From a checkpoint of a small transformer trained on Wikipedia: MLP 704 SwiGLU, rotary positions.
Each number is 128 + 24 x the weight over its row's rms, rounded and kept within 0 to 255. Layers, rows and columns count from 0. Numbers have three digits each. The size before them is the row's rms in percent of the matrix's.

# gate: layer 4 MLP gate, 704x256, rms 0.0528, rows 236-270, columns 0-127
# up: layer 4 MLP up, 704x256, rms 0.0528, rows 236-270, columns 0-127
# down: layer 4 MLP down (transposed), 704x256, rms 0.0528, rows 236-270, columns 0-127
gate236 093:153108148132067120141103098133118165143127080108150114129119168104095121123163122081139118103094173161089098118126172145130138126105110105118124096117210126156175121098152154112136118143126139132072167094111113100135121124165130125123150123128141129087154094113101148102114132121127116102136163105152139100136119098118131144107123083115087146161178143096118097168168139146188146123154
up236 095:140157151116127128101152156161127156130121144126137121151115110090116141093146123150140138140137159143124134104169146152123115178140130111139158120137113191175107141091134137119123116136174130171171132077126113139124148107119147139187113139111100119149121178132117123087138100140125127086153144127133130106140120135116171158120119125161142144147092155136130156120150119112183147156149
down236 095:094135116121151114093129146129094094083127130087154148120136133114129122133119209118140120157154109114144094164177113128104144118110133119107165127156127106119117102109176071147121113128116161094101102125129131120126114164120079103067140145121078140143122109165133127153150124123121114142078122101152093122129173101161119115147143148118167082147107125154128165108100161164047112132126
gate237 089:135111120147110117137128117117090069099108076093109095110167097092086099159137121142128137124116148120111156104115139159091154120139117105129128094117120104131125113084098083119120092162116117155077128119144146097130122116164143143113115079113129151127126131114094123100155106136149123097132169137183126139135161166095146136091110096115101149116157094108113166101127133129114121128133
up237 095:116124105122122103174136141095122141154125121148117151143109123121113138140130110132060110113174113115085136139145108072145119101120177145132098156152146152119158133167092150134111120139125122116139123123113139131117110169119119142183101133148154117125155109133133113124083126113126123173098138144093177108108141116134118151112135123114145142076139116165103129167074136141135158118124
down237 095:112092096144133125195143137125162144112155095164079115131129201186150118128182115073109107102098100166085154139162105145142149098129129143107138162153146121134123148135117116110127161140132133148131132135159108128126160115146162142140126155119101089130123167142126116120152101098128149118106121131098164120112122142125089165111144126121121153116128136139112088137139170095110146099069
gate238 101:134124106087137126135124165133140182114146112117069164159138114168121129122168146136112106114131145132104107127094117141155106145165115152155142137134168124156166129184159133157163082123096115134100156100187088126158111143142131113174130130099131089121150122148158130100150119105077119141165118134147150132128085106136112126131089127146128141104137106124150132106140149124121118157119
up238 100:136168095129125108120069116125151171138140170110144114155085136128148109136132127119075111114105116135100101130087117128141090127135126113129114134072135136158102101120114147118132183122151100123101127131127115139140131165152128168141097142107102124123159111143136109144179107114088133135115133124115105107050159098095136084162117086103113119157133148130152114126088095149157144100131
down238 102:132100145149166122085097110161151097094086116116142122125088129108116134147128082102127131126117135124103153121141136072117152106183138115119132136096116138114143116135083135171130169127066074127130129106153126152158102095122105111100136117135119132098108147143104121136146139106128114129142143117183107081083144110119125135123095161104135145112147126133164105127113151114137118150185
gate239 097:126073093125140134127126100148163167153144110132141090080136120115189151173120148142113116144154138143111136087114127152188104117135105111123171117117177121116101119134144169099127145166118121087113126118129130143137127119153107143102082109116109126118160116108168139101102124130153115158146121093097148113128177184120148116139161137100139101127118146124141059142110081145112138135078
up239 094:146173124120150137131109102084109151120119178154096087132177146170129162134121150128097105110103139089131160109142132136095150125137137103108130158142142167154146142116133119128092147137126136129111124156130095139133178115109118126116136158171170174098119113137145177124139091146086113085104153091138123151131127134104148139149143112141124128170152206103126121116132145133105104117127
down239 095:089116113094106078116137119128138126113100117122142130124123100138169094146117155127171118155145120138091143124128118173125116117143112113154103122135155158129088115136123139125079109116103124144163111139158123132146105144150119112100130111093161091101130089125158113106098150109135170140135131083130107099129124139140122121110158135133103105125099149160170138144111119126084156156151
gate240 103:096114157109101149127157067120113123111136171099169117153173163157115142144133085172119135115169119129158110150155114132144113109086144085154090105130095102134097118155154133117120104124120082123136125123133126114138089106166097122166134146113113139161120140113152105125111111139123109125106104112142119131141095126116125072138138114111124122143154149144158129145108112140096152140109
up240 097:063106134133123110104148094118130120127138121153144155101150155146177164133107120145127135107118091120126146146167150141130176094127115115127119117120127067096098078138152145118128097151116176099154135096116150108149150171110114110153165123124110148156117110149134110108099143120155144160081132094112171094156143140127149127089086124131128136084139115116159141170144161119127124148124
down240 098:110149126153124090138114150127121111086115167100123174107097134109197157180147117151152097131118098123126150144099148137104108096118107128143100116129169146136107159173163137151085120157080139143143138170148105143126124125071131100130097086143142148121153112136166169109114146115128144121114131126086141099150158132107110148127133131127140133092102145111128139104156138144129112120094
gate241 093:145125112125114114111118141110095140072116113134140171107161160183084097129121115154122125105109083130133142083080147115153105171166137097140101132125098140143127136078120122106134113164175082127112162101148159157136143102090117119150124128164110120132126124148154084115139112129151105149107141094140133134098181104120099107132132124146121124111103124120195092155130125130121122114134
up241 095:102116147129089120133129148119134156080127110119149127108131169156119122155109137134148161092126141162093149085125135127097138123175142075138148094130099142127151136153160132108136094141147089153137149151141104152147130094094142143143135121173098104104116154142143120084150082120140107087098164110136121134103106117114108129122115072155172122163135145153158105137147145140110113118157
down241 096:114141166116126156129088109096134132151183146130152132134108091131134153139080150138132149117119168142098119146096132075120172099111097113140124111132144127119139107149130179142139098112092145214157178112146108144110075132120132150114154099165116127166086146145151167130126140130163127098102083139134161124154069095112086124132147088152113123147117127150100128133164157156137169126146
gate242 091:149127174112125131137123134131169189130118142093162091139131135103089125119131149126149127118121126123099146152107118116177095132116101143114124123169110124108148136154159148154162166112122142085110132098123146119110113110127161136136140144125169129100147143079124128127108132100136120118127074088142107102137114119144141103150091128108143133144167145132155113103123139118071165114115
up242 096:088123109131098098117121114140141123133137117133139172129145111126176106145117082143145124116151112120137130123122098102125161125146158110113138120102133179149138112130142141135115134132097110185144119141129111127123162130149100141138141098136140132132116139142142134137128138125145108140144158129140122167119150176097081124130120119155170162148098060172141147130123100168185132111129
down242 098:116133104130175097093169123141093117076140144103098093142133093104132136115125102125115116136127189128086112161141144136140096102158116143115089109103159144131104112140133123134152119112170152145143122153130151131116110120120080107127095137147072123116109143145124134133129125117093122169141145125093170146160129133152131206120119117086142080120083144125147128135115110133125118143070
gate243 091:106152070179150105136132115115106159110178168140113151116156127169120139107090115118144127134168136105140218158102103135137121100094190129098076153140133160153134150135146118173168123160121102119115132158122139158137115084092170163166093133172120137152144099162141110131118109111110128161125096093104151128127145120149113147144145086143161132170138146142141129144073116161132126145122
up243 095:119138135098148099109103114134151099143123129124112137137139148111118122136125098150124095113099126185178099130150150124105085112122130145153160139151109103127156157103139084109135160080123115176101145102163127152149147147147092100134143121134136159144168157113128160132161157191117158095082138153150104088105109129113122162092179142138155128134113106122128085120130122111096113130135
down243 101:115112072162168091127134122123128141108150182134126160151127128171150111131121104118115152113130097159130160154143142123140112112100174120113115143151134151142135142159151104145110143099119097152109142118160146163170119064138133137149128154174130115160152144121140152127174136101081146113104122117133142093131120116141179186108167107151152101112105143170129116146124141157117100181116
gate244 092:120119136100140145110139085156103115122144133109118142116193164171152134123145144142135125125147089120104189154125160158149144176121132135149139169105093136095134113120150114128138139119150128128134169110134138103174145120072112123145096144129105169138105141087106128170121113152161164110133134164142160144134123136185121173109119149164109098174136128104140127106106172133155103138119
up244 094:123150142108116137164138109137134131121116146073109134134153147116132151106104136085127141143164069134101132129110129085150162161127123119134125138117097140113115129147144099136143162114133107198127137158126141052151097119067098097147141160105123133102146122115116118161116147160110143093171130158123172096130102118148151155151128158177126104145180106137141130137078139151162149118150
down244 097:168146120170170111143125106118154085143089127132152108171095132111116144100122163095109111156146109176105119116110119061122127115115120129117124146144116134158152136174134128137137156149103124148135143158122138097110109126123140124130152144119177155113169118092168127126140143132105140147154132129127129109130096093109141161185125118120145134127145109122104134114111112104111191129118
gate245 104:147150122151136095116109147162093109088145142113101121136111102169146117163166139082107119151131130154127125108118150130111093135120138191153107125117138125136109135116154117109094113092120117121136086127131098137157114172168126136129144118131155093130145110163105134134144100112130098134136146094162097137144128152151098098157170095119089134169094135131085151131132153120149091198128
up245 107:119132138156111147092132151106091111112141172132146151111091137149128135128138130127134130126123149116098142103151104104121123133127128134112115138119136117092125097108075134111125106062163071136102127130095145101156102146098138122093141147141112142157154116098139085175131086177125136196094178071178130138150106099117120116090122114108096127135126091108142150157103096128146114098099
down245 108:114141130085097094116143141133114137126099144096123150112120177142083098166149151125111155107131130117118128134132107100079076146119140128161106084121126163086127135110122138150143115115094120141132114087146127189133107149149177136087106108168175134124139115096119157084085109104157100144135127148130093156122161170154150133139144126136095114105133145126103146139138131132102127156140
gate246 114:126094091138100103128134086092106132149142100122069145126143172200144123143117143159120122112159094156139173137140127128127121099095093100118088140120131131176127117112105115132152151116162109105160116114144138121184123133108150166156074094160109126163151159122081143131129099130105133138091070138176118182129119133109137126103151125123144142164126135118098137154111100120129138154134
up246 101:120084095166133105129146107086097161134146141152083113136156135173124146147115126121090135111151136157135097132121104097158156087137155105142100149124110182095109139084099120161116138114114130121158126129169163125151101166141136120153126105146140091088125122147088147111100125130096117130076116145115095133101156118097134122141174117152145117131121127151102136089085106120119117159116
down246 099:083124135094186121081117155096138152123102126154119134098126165149114116116111162121127109175131146173126093115172095129159192092149151105157093139145104115129105129120075105122126127119075121147101089113182120122144113116189111119146144127139136076090076178124153096114139145151107091123101131145140116102114108106127153130161119155147153128135147142162138143091112148125109142121139
gate247 090:111098128167089148153131130129151144153129100147117162141110142117135111174119099095094102124156146144133144133120130072128113123131095098162111119133144123117181112143151167139116107111131146125124164143121145137118067110179125146149110130117092132137130102140102085117118128139118092169114113141126103129116155100133092115167143128150131126185119142159128158105141111137111142134139
up247 096:134164147117120131079119147135129141136137157122119134098152133169128118118162148158176101105100108113138112144147139166126154149130163155116125164118126137149154120121121125141129116162131085109108069104190152151162156117102143111108092132156141168159125127100130139154161130143108116123117154178178178128099135123114124132132107134130101119152109115127163131136050114094123119090083
down247 094:121112132151117124134151187136134175134083138129099178158055133179123149125147146108168124114143157135137140155137109108113155116153109117144135137119131108122174139141125117160109067145133153091115124140145150126142093133147151128127101134125117134157116127161115106121098144123141108144109164184170124121121161091127135098148151127162127133188121117157142144116104179165107149124126
gate248 106:108124094117116140127135081119111152100124120114100103130141137110114149134129125099136078127144109111134136154160165089148094116152106140150164185108171103126108165141131112113101085121131141135125127145119107128136106146084157116140109150162148141133076097158121119155190132170148113159131159098151136154140109072177167179133110139108141102100135131108116124116111178123131148137147
up248 103:130162094136109124126147070101115135084136145103114088135146166121107165132125106110153088124141113121144133164125154064143143121139114142133212133111136115118098152166115087104103109117129122131152169137110096128136125147072150126096116146176146126133075105154148116178151101167146118116136150101123123145156112091136168155132109144144147131107145148101118107104142195139159157139145
down248 097:136147089124129147126154088132150108091062160117135107157137165154118140102103140105142147158102136164137135133121103099142097097128123157149151133117114185113118094187114117103121140093137150160148145117107114121132154147092122128106112150125088087093136115134120139161102114181139158123107179118130114123129160099117168103110104117140102108132125119121124119072115113125118149132146
gate249 093:105142123148134105145136129082129114114129098114139119141140117091155122145153098161110157109113145118160128109112139097124129092096143081113125136129168118146114158133109100132111131116079110107097125149090128161143101161137110123164073108177134124090138151116153115094175119155076145145146168127143137161098121107129070139123111142109074151155140169103115139114107147137166112104125
up249 091:119131163145084147121141152159079125114117132167106152125146124116121088118123109109103093124103109134093162111130119121127122096178100185163129143100130151147146165144129147105094144132139189134131101132122087111124129137142146126133117170151108120102148134161108116128121151102155117108111101096164124133165092115121137116104145141147142136079146084135154138137142143103111137171117
down249 097:110150111147121127132151084123131144094133113153078136122119120096161101134094147108100099127112148120097089101153157141116131094168139108157137150118121124128092157133091108111157123083136147132132143080134110086142126117100120136137116166112116120095140151169158091145124087160117167138125104137140109176110162098102122100140152101115133122102160105146156103118117129112132141119076
gate250 099:116170137119080091106073107135117116161113149140101115124116104141141139109108121147132163167091096142109143117116153165073164091141133089156139197095108122146166112096145093079126108140127133108111111120164119148133084141098084116100133108151129166143111157131096114131119096115122091130113168135136127148135133132130136101110152167094141110147108119116139107102124137120109078165142
up250 102:152117148124142146151148131145120131128134102130127168106184149142147101116140121114108063094116091147171068133106082099177109153143105128099129110149146162144143158133146154131125122090110110134149133152129134129120172095149185124129085132139078147118110101116121120109161141160107106127122133148162157113087105129093087131158104117124125141127128130139116117124129131119111129075099
down250 109:118148167120094111124100133111097106168100144113143126114140138181154140138132082138157146129180090143123148122083103141116111103146130139150131152102134138158151126108142145144113052101140113133124091112145107166129114118148154121141163110144090118128102146131102131073149128129096134158113150138183133116124124095115136128125117130121096176095150098148122104112110116126096113118129
gate251 106:089141123143108148103124086146095120133112108134130109156108095160160103151108156158123125161150144116114141090115093121063145155118157119097075136079138130100130122082111133085174123124115130098135148066134142159129098124127142154140133150165110188133104137097147156131122107153131142093119147129090140104131115131157113147168123117104135097131150093132174116108160129115141110134152
up251 095:183095152109099129128099150134155093157180123151115150134141138120137130077167101073156135128096151113108110132133156120129126130128073123082145140130127176154112133169155156174109133136128123145134161123139138151124154135138114165147148137170108134131131119145122146097172117148100116105150149111128146158112123136121142055157139131120107172151125146113125115161118101147168151137106
down251 095:145097118128134111107108085126137098139129136127111145132136139142139119134082132143146115136096132123141169110163123135129145103130136122092092096075097103174172135112119108146103134143087114150164121127143115099116087174132127102143162133125108121127100139178151161180139100145084131168148167104137106123145140120172130150127121140123150115126164104118143093136107194147162103130138
gate252 100:119165142139123127152141101166087111139143101114140137173118126114114158155123077132113121184117126168125137150166161165121114100118124108095141103103079166113110144139134145120130126140157158121106107131152099097138134124147149132133140110128141135127149110121162150148089139143110150116161165085166099133144092088112131115167086101148101155134129144139166146166122156101113164116142
up252 104:122123139153125111142091125114073071116105070108157163098145151125139103127124102136126155093168174125131144135135170158092109155073120114103143151106136107125150158099128140079125108167137094186147160134150122114106102073132095093179159078115121143132110119133126161139084116166160132140101134109126140136131129134142120166109120119143159132112141132121086136112129138153113122134079
down252 107:129126123144119125133141116098137091106154136065119112169098145093118157109081169153132137096107165171093151109132145123167116133124109082148176133146167105120149116122115107142096110130137091125147133069138177135157101105126103078161146122084105152118121124096134146119113139112108077158120087125148103192106134124171116145149159126113145131133137135095116143142117111127097126154121
gate253 105:117116151145112145146110128109137113127114145106143089172132100150151117158156151126134152097150158172114144153157133138129117077152133114123133125111116108104166131142136124141104097130108094156116159119074127126093089132136097118157105171102145146147141151089136093136085136128169132126118096151139151090144135093121185139141099134147140109101101147164115169123119157070089152136166
up253 100:130135157088102105150167116148166125123112182136155065122138117110101161126091156107125126131138122093156144119134101094071099102136148127118120122155117094128153159117103122141091114116132066106104113144123154129091150158116059159112138145136158114183129143116127095151136147143147121143110149150152138132125143152111152147153126154128104119133127171121111159099111119110081117107116
down253 101:159161183074096133130129126107151144123064101111157149157105161119127122137154125151110166133136110124131160129139115127096156134126166152096132102115112123141115123099116133098124129135153172152137147139097105130100137087154094099098140114108125122123103185119124106127097117152134113073124079138104129141096155132106168108120095106089119141112129126174110107135140135125092110101136
gate254 099:080113134094096115127124143122107140110150120124180133121111169132152134133138120146146177137132101093129120120120116092119141096145142093130127115122102118149084101111124138109130137179159100099080132100131162140157056131107131132106146116170129141157123154151158122120094095122128141131094112127143143155116121115068159104167132131129180097148147118138148115121144149077129149106084
up254 102:110121077120123121168128155109092083121115125118085108169120166098119112146139124125121127119104199149176130192133162139099088121121114169153143067127094140153123133113153154128099082152099111123096110126136148133170159090134170122108175144107130124132121122096099137130144129109146124106107119119134134161106099125134105105169133117100127095148111146136150174115137105122121115122096
down254 100:117144120087144116112063103151152170136129114171181115095154138147123182055163147142118117136111133115151103102150097108115148152179140127114147145153111145113131100102127120123141206061170115158130126145100133128157090119119120156129127149148110129128111116106127146129115106113113108143122165113104125117108170135111141191131118132105106143142122116132138113119115142082104136133153
gate255 101:142098114127149138137093104147155155140129151144157113133113096121126103125102091097145102147102084151107099142118145091139153115156085107108122120158133114130150122142117082136096134119105129133123148126112105116138112129090155118139152147127148113125141121171152178119081161172100153138130152161120132074076182095089124168148116113127143161137103094121114159119087167124064110106155
up255 102:127132125142170108099169138104129166119133115151106140105109153144151140176141162122130123073142112094099144114106117133120091125116130160132093147146102118153108134126102129168131152109149166120141094115132184118125159098137105156137179115106153123156102139114155117133124135144126117099135108114096135163113099099142121129134158143180103111128115155141099138096116132124110107135127
down255 097:117156111141129144141126114107140105112114115140131120123133118111114100141118121110139125166111133153097133127125099062141182116159084085134148123132176074148130122146157118087110109106145101130158164168130128144129101177116114098127166132093121131142117127151114135160123112161121172149124134111128150125139148081106129169143117112124156167140111121118126112104109191151145120135129
gate256 109:138149154161129118121121112092089128125133160160103107156128097167125120104101096143129131128123058122150144140105116148116119128130151097118144115084108141180094141112137141127134108093091105110145160181134111136145107139073155091154127087161106144170122149143135140162147134114096115168136108129153158114120122118111102142147103157123132129130134155136150118073094117099131088138094
up256 106:132143127123102128120110120099108080109122103123123102116141095174175139139097114099108154134163070151104157125105148108120162087123172103129124101092142174162108135103157136127154111113103129137152136169133097121159109127085138101167131087156103099090139130120134135133109128094146104183118145107111154117145126142151115089118136122135183111087138167091128109130131173136154101136096
down256 107:133131099138152123107110113117155082089131133104129141110130122085154116115171174080153163095134128125123149151090130126145155121102117178087121137109134117087144125127106111123114155169147124108124142136115115115094165135121124144142155087120106097106136121085137114125138130101148142151128140114115174149151130136123138098140150086129132137114140120119126093181160115115159091125109
gate257 095:072142129144106143109096089122133142139152069124146078136066141117155151148140129147104079110137150131122115147140129116143158148138098134124150113131144155147114151103108125123126086162148131064082104144141068175153111144169128122138146121129142119173126151147096138125131119138152089133137131120106100145108097143104152130140136150154133078115139112152176148118137133107121195134136
up257 095:143161125128124134157098129120123138090123104129131112101131132124099167160168104121131136126107140156136184174132141162132125122146090108138108116088128132159149135133135145137134157167111112151143139128109124120113167146103118162134155119104144130129081113117073175195120160080137124096086121132119124097152112077178113127085102141143070140118161119090074110131141189143157153097135
down257 096:094100148175096139088071104140141143162110125124116124127093145100140149126120117140123147134104128128124095151177170119133161127114133155143143109144148118143095129098115136115140118108112138089103128079155104139181111123123128127133125180126122130154118117159155150107161127119120133120123142097148131141095091140136106086144167119151157094135176162185145161160134150117120162143183
gate258 093:142109097128127103102117148111128111122141112127180121122123128121129106147143156140147145097107098136193194159122130141113141083097132097150138152139143165131155150102104129088115131135146109119075186122116131138135143136117113101135100122145141155110111162075086113164112144121130123158119122141133143097129146147162135149091084157102125128160123128108126104125075124169121115092106
up258 090:139149082132122124073123135147127115097136110112155072142151126082130102119165114110146156099094133145110114168112136145136137080164150105138182136135112141120176152120106136099143116149094110157115164128101096121123155106099135127074144137077159116081139144104110104137099114116146087143139133142139088091114125169152158106110116162135168142132098152122087121132146106141120083134108
down258 095:122157102165083136120093122169137114138131076111115111119146124121123130142113109084134087146139132114087109146138083147144133107151106145125114124084130111135113113157140128118174106098076124148127158135087105082103137103106141132081134139121109127112155127122127098116112117128144148109101134148137073162086107160133152135180131101145167167100105125123098124135143153152110136201115
gate259 112:122117101147102095144113157105131128133112133134132103146105141161140134098138122179126088152102117157118140129058142095161107129149132114182113162164072121153116115128122137146140145120094138094146112113138075144122149115139151114124151175134111135127111200131102091118164156112148167170144107109101154108103135100110147155192179135093122116137112178131178109098096117121138149136105
up259 109:123147133131127121144125123162131123157163116136163114118144119146137080181144149109179169092132154141156110111152115142173160135137119142123139124124177119142162119137105083109092122109113128133130090122119113107130124131137153120154128131134115124106125129121095141077149125119101101135150158140151142153132120110132146128099102169131125114096119139093053184149109169151137099112168
down259 105:135130126122111150127114132137137125195152127135136110142105144127131103147144118132130188141132121097129131157106094102142135099131156151166095114106172138117099138135135111130137175135127169105139107130095100123156141116138113113168150129113089107136146130114160124153130152114123128135120127085124148104108145109109136147123073092027142121153114155102153095141123135144087142135156
gate260 110:150121136128169135122132127164109129121124093142112121188145132134149144120105110142182136113131083137124146119116147132124072116114136142120085136199104112113141098140138099103165063164088132129157163104130115134130124110106167105152141132128122171173115105121114119112069159116118127111103107169139119129184153130105165103106117143102169120083134148156097123155133116127102141129102
up260 108:127114126106108134130165175101159129129099131117152098093162105139127130114108111162149124094120131144093132117107089123120135134201144077123175113116150071118113130105130121114124092097119137135137134106112101171110141130141135122082139120103115096128124117119158108123195097083123136126130173102129165190110136135128146179153130142146123109122122097141124145151100086088126101116153
down260 104:115142134180133160088160123095146108112183112153125115114156149128082131126118127128119168180146123193141142122156154106122157129155128136141125102127116138135120141094130111142136084135125125078141117164136181139120104114144140111132123145090149127125133123122160137150109160121102103108084096123089146130152115096119114136154110122110141140161133125152137133120137138110150132110157
gate261 101:136150100123146123096147091115120105147112138170134157159142162163148119098140099166103103131150136144115126125084100161123080143183117132101119151088091127132113174131130089127138178133116173087151118137108120159116116130123160133124148116134133155146068141109112127103149113140149118119164075115133090151131141132136104089146087115054140141150103131125157193106152113120130086128167
up261 096:148149100150162120124178117143105105139100160137174163154108114146144141109094114130081110123148169116129138130086087083131108149195101127111128121133097091162104130107140102116156162094163163110146140159078144115122120109132136118098174142112133133134116143124134130139141132136120127091165113107100104153105112134116157062158101147117129143127114110141185173113157070108147107114137
down261 098:091096122146139141143165138139107131126090148113147120117114110118103129115072109124139148054129123107114082125112136088134162144131129128126135128147115113137156109102132165122126111127156104112123131126090183140157135099147107142124141105125148071142162096122146141126132115127091149133113139155130098142067127128127175115147160144163141128131109096108128144128110106118149148148126
gate262 102:142130106128124146110120086170129046078133161114146134140130128136094132113142097147116159147146139138134147166137120125126104109074116148150083138028122125098119150096121148159115146184097129173095124148114102139115116123143090148146108136127067152160133141124145132110114095152103117117128114089120128139115127108130173115116127100147151105094101115153143144145147133130108115146106
up262 099:149092133069119109133109125125135175089102118140132160103130157166129123086069110119108090090113105161121119128134122118117172145120118138124122079131138104139133165112122136137122099144144113100096125108147112127100145159117090157193112096108155116125146113115107114145141152152169130135120129108124102120145163093113138131113110144135088126128128140103126128136117172078137126109150
down262 101:122129092120114141171165104176103068078139144118150126151164147112154119134123087126160146132141180135148117147128118144130085120112136122163105100106096125168147127131177125124126137144123137146131132110126099102091149099180110181130151100137142122124105100093131147097140097127122092107141091102111109117091145128091156119129148101156115125132077079175101109137126114115112126181077
gate263 099:114128151110098116135134150071111102144138101143127176141085125128128159142119131121128149142124094106150136115110118124117145113136127103135123082171117117105137108090116141114105103127151122127135160096078163140174126168144091117157137138148148102164121143126188082123129119132114130129124115095141100141138111108082118124133137155154144126115125126115138106116108129099123112085114
up263 103:134136113132111130134117085103162167147131057136157098154152150116104123107112125149147098102123147132143105095107115132147095112181109099129114102079087076106098158143154081094147084108139158103154120173145138146131103083135149141127182108072106134148086146113146149141127099128136118172144151153140127126140106107124137091139112103149098123128135132147143113079149138118097151127095
down263 100:149112123120162116124133159142121102173192160108131103155161133185093134163181117140118146144136109121077151138121148119157132125117128175152109103133097160098085122142106157118134128131160130119156109106171136115138111136101167147107127135097123142137159126147155094128109126135099128104129151091135137143140121142131112093099152140100137139125120130145102105148133109116084097138102
gate264 103:110132095084129102142108135120117141092123125171104140148163100097117122130128137141147158121080130114125120133130094131173123181116108128164152154129123138142106160094141153141167107118134148142084074133119095153150144122131089157128078137112105163123106144120129113141150134103116126124157128130129114130139141135128098173101153162123093101126124164109109134121125100156163153081116
up264 102:136165142138121117155113113110102110103132109144112147135162128148109135158137130120197095076121139106133154122142155162114154137139149106121116149110122098147109137128089138096122116149105114117142128134101136153133153132134137098070133095123136125116065106158119091129115131118137103129084166070111103134165117140136169088118102153146119139128137126118119083113127136118097123104097
down264 104:085118140150118135129090113137101115091130129125143129080165072119141126122147151135157115132098155146125130119122108131127131099137109116124127166151106102165126089156193119101109132096138131153122069117110115133145141135125155113117099137096103127105119096076141135148127122160107095141147133141111107070133112150134118145122165131096106137170115140138112140104100128177113105143056
gate265 097:120108127121123154104098127107125114150151118144125123108139161115166117162131137117144125154128140187133098131134175115148129091090110129132123107128128132078103110160112183151122100159081084100125129094117138112113122095125121182146103130134117135155139144134074145128153135091111164148154099115083128140144140097162143163139163102155147129106083130105116137157145161132098155133137
up265 098:109104141109106107122102127129121109113147116163148097160107103149127188144121123131134133097136161143153172104082100165114115154123122124108111156156137130160121083105085125186162123150146149069116159144099163164153173166133136130108120163113152146126097111127139129131122130109077113104130109105093105078156106131101128064102142120135156087129159169093153122141109136120174108145101
down265 098:159147118134120157134113096116129136111116118095124101130142148118162136112094160096146147163196117103172134151140130104086166128117131143134160117105108145106150153155145169134096133157102159105142133124086118096149147139127112127122132158126152084161103147122090133196151109081120148150115160128100134098151169119124150155162152129194124113157095126102118106171127146120085151117124
gate266 095:111125110163112136145177097122127134186123093122147103107106099119136137113120124114110119142162123129143154090141161121127124126107086097127107124130134150130141131158123101100111127115115130130133140116137151088116115101106149127114127155117149139113132137117121165143096178152062145107139132135079126111182129140128113139143142103165151135126161131126141141138130131176128119106118
up266 100:152156129157131175130125136122147149133131152150130115147133119128111082168088117123139158165155123112148126111099107102110128114169134149090162110101124099156155145140143149078140166111122127111108057106156134155143139099112122144111123138097156134137118133177148101174136107094123100148112137112158149142133114172109119118129153125124127116105147157147148145169150150141093095142121
down266 099:129150122090127103105113158144102072128152140137139144128101109105102160100131164157107088155136128142113091148115137148134134158167090156075122101121173123064110168132134140125109100147101095151122111115086105157089148148138111153162174087130153140148129144174098167097190125124141096118169143148107134145136151138159162113112121140137133116157114102127125097108136136150129114115101
gate267 093:106097112111138101113117147119128118104112052118146138128099129121131103093107110128139121123117118078162113169121090140143113123181167132127144118146100122137135134142103123117118126149205113096084170130105159143170177121123117135129130117139097114151113134119131106098073147142174133101108126129158142117136110132174138159151138169131141137124083140119177148113111077073061105128095
up267 098:145128139093133137069140105127192136133139095116120130122115140100160127155143122115175123117096163123140138109117124111121105108129095106090161103114123113120175111168153149120125105129083115121086112112153137128148111135150116124107165151095115088122132128169127157118103159085156135148141118173158165108125136150088172117144125130136103150093133152144137127141121156125129103131122
down267 097:183151115120132160128129109133107119146153149142126102119151116136144102148136125095093107167130173168128118102136121179118140119105105084120122170125177115166119149167165153131133101097118143130150122183116109147095081138100141114132167154132144123153168132153095107121109117083104140131128168107073124113144166076112165143114141158115152135159135144125096126102098145138115125116196
gate268 099:099151146151192112122115127171132146104107166127120154141112098161148149125094132143093052127135129126121113171086164107141101136140090133185103089143139131107144169133146109141096149135144101100145101141182151128101120103124114151188116102110140116139149118122108155105118184164089123176135106153137121093129169104176149135172113163156118163175079102128138130118117108093122113111113
up268 097:109136123085114059120164160137151154095109127141128116155101151099143171108111145150112130133134127107116111099137140165115127113127113147079120137115108086050130095155129115131136165152154107073156107113132144123116112137104125112122179107112142118098101139114149158111131106101150123124079126139121134065162106100116155115155129154141079110157144129131086121132141155127111104095135
down268 099:169113094070071138108142111077091131148159094137112096160124120119098107102156130158139168118129128125137162118140100145134136138128136112088129125134133119104089132120129184108135142120110116132123117108105128122151105137117145095096116101148167112148142156160149149142164097127145144128128146120116157157113080129111095111075131104084161099114161126122137115115127133164137107138143
gate269 099:121148099107148117161113144129104147151139144131095162099112130129110114132158114103100151154119137126145146154132122110125094102154133103121110119104148178184153193125150138139138132122120153123106116144097130172131124156165148072127116128149112155120151102141102112156161123137098096126148139119114169128099147131127138135106147126096138103156099108079117138098094139107102150196154
up269 109:126164097134173132140144126133140136149128118155094126126072119111138134147125096101112174127105102123107092157123154155136093137148117139118099088121105160167142145141157150151163165151102184102139128163120144142126161115102100082105168145131112128152169125150133129108143139112134116096130111110097114106149107095119158090110107115169151106134113151130134173135129141125114148109154
down269 105:152086115132115135104124107105122112096127149154119092067098156140116086166138142156148153142108086122098105149115147160122108173151153150128115115126135072128130118152146098153121184126094168076111137115161104074101142136113087115122145136116112116139131114100144126125094125149106111067106125141136115087136146125132138102136095115106130134142114175139154160143133140122134165101118
gate270 090:158139133142182113084107076145133137147103121108131112104181103153099132092142180121111129105138136127140141129124127112154153105127116127126127125091077145122105147098161113138143113132148113110104123159099157145127081167149098121113114153100152181128121119121127139115105135145135101138137146109126145111112126113166079150102136147130108121154141178107119136124124154146154118115165
up270 087:109129133100090138163154128092123116121157130144130113150114146145153093177140094100145108124119153119140162120122166175099084133109105150101153137172187118129163118180073147114117111154115132101121126105142100157151187140136134124186102100171070157105099140099126115172151123138123161137157100142128109149174133109141144182136120105129107167160106092125094130154091133113108111132119
down270 091:117157132131134123090140082080168137133111119125108095093124105184110118088140125100125128105110156129166122091140136137113131141094115133084149120129132108107139129135107155125131121171138113087118150157131128143153143167144138123149101156112133184106083135127132101146122155128143123099147111057130166139152122101165150155094147102137085135184115169127086114142121137108122135114142